Weights of a small transformer language model: MLP 256 squared ReLU, normalized queries and keys.
Each number is 128 + 24 x the weight over the matrix's rms, rounded and kept within 0 to 255. Layers, rows and columns count from 0. Numbers have three digits each.

# layer 5 MLP down (transposed), 256x64, rms 0.32, rows 247-255, columns 0-63
151123106139112116113125138155086126095099163110123112106128129109143149127137108152120074109120147162098088148124156123149145120141106153156096151086165109112108141123106144135118119116140128
158149110102129083126151139131153127133137138104160149129089146137154095138121113105138136108112131095115136108166113158130132128105114154121119123152133132132140148155098154150099170155109110
143104113164101110105161178158119161122151111142138137149114131119133107156085122110157164112138110141133117121130101142126122123140138140133143121166197153174159151132144181130107178152173113
171134166116155163161156164105120107117136095117135114176110135141101066134129091137154115148133113140132091127147102133146117129148085140131150117117083116121126152141140120123130126167135121
143085140161095179166132102114124123119119101127144121128139161120153104124148131160122128110137160108133135117101124120135148115147122121142100106148077120196114160146144092106131137128118133
135113115131112154130122120140111094126177135158117114178111178144104109167151151146108115146104124140107114133125102130124125168134114160167104139131103119169075155139112150122146169136100128
076183121127126099089108111123102134096183102168114153175140113168124086111148130165157113129109157128140104064168140106144058180100120149126116139146112140135158108144154154099090173099167094
089131148077095121188153145115129171152104115110112173095134083159083138157107144107097102127122096122114101111149095134124115109137134152146126156121145131179171148110127128104124098146136143
114170111148140101119131087107154116167109167113131077114116128109104150133162126127132119155104129130141116135150112123119104143130129162092156126141089140104116130137100119145123121162160162
# layer 5 MLP up, 256x64, rms 0.328, rows 248-255, columns 0-63
102144145140152172170145132139122137095109115153112130139169116132117140114131157136143160116145125152117124149129128102120127134148107137139121153131091126099162114140143121162170072115122150
138087114135139077138126084075134145127149125157133123118214129157123105129102162102082142127133150126161124135124113085134140126088126114131145139110112075131183130123113162079141114117127145
152168108109139108141084092148133153161111138119130117090140131105114128135122123151140125143144134105145136098094133062131160128117135102129125097118125138090095096117155174162152156134104144
112128111119137103119127120156136107105156149154142106135135110102096146132134133151155143116107163133142156128133137139143100134120101140081168091089107140117102113137119130138106135125139144
111098123134092096083144172127114131138109159125139134133104109111154139124106140079107132097162078128172155115099118134121150164126124126111105109156083165149161149105127103150145143150158112
112110120128061132082107166079132161144108158074122118081136133161165098100135106184148093050158139146110123142098175199163141157147135105145118115112068152147093108145110119123136110138130124
114153138140175112097146111101157169118128129136145109160097137109161156129136115137124159115101127091123145108123144130107152117115123109135148143117117112119078130134170127131151115133170175
129083161100127156159115132159139128077155150100145126107119147163120120108143131149144108122132121133135104118160160110116129146131111131161120142123129142098152134137143141119128135089127111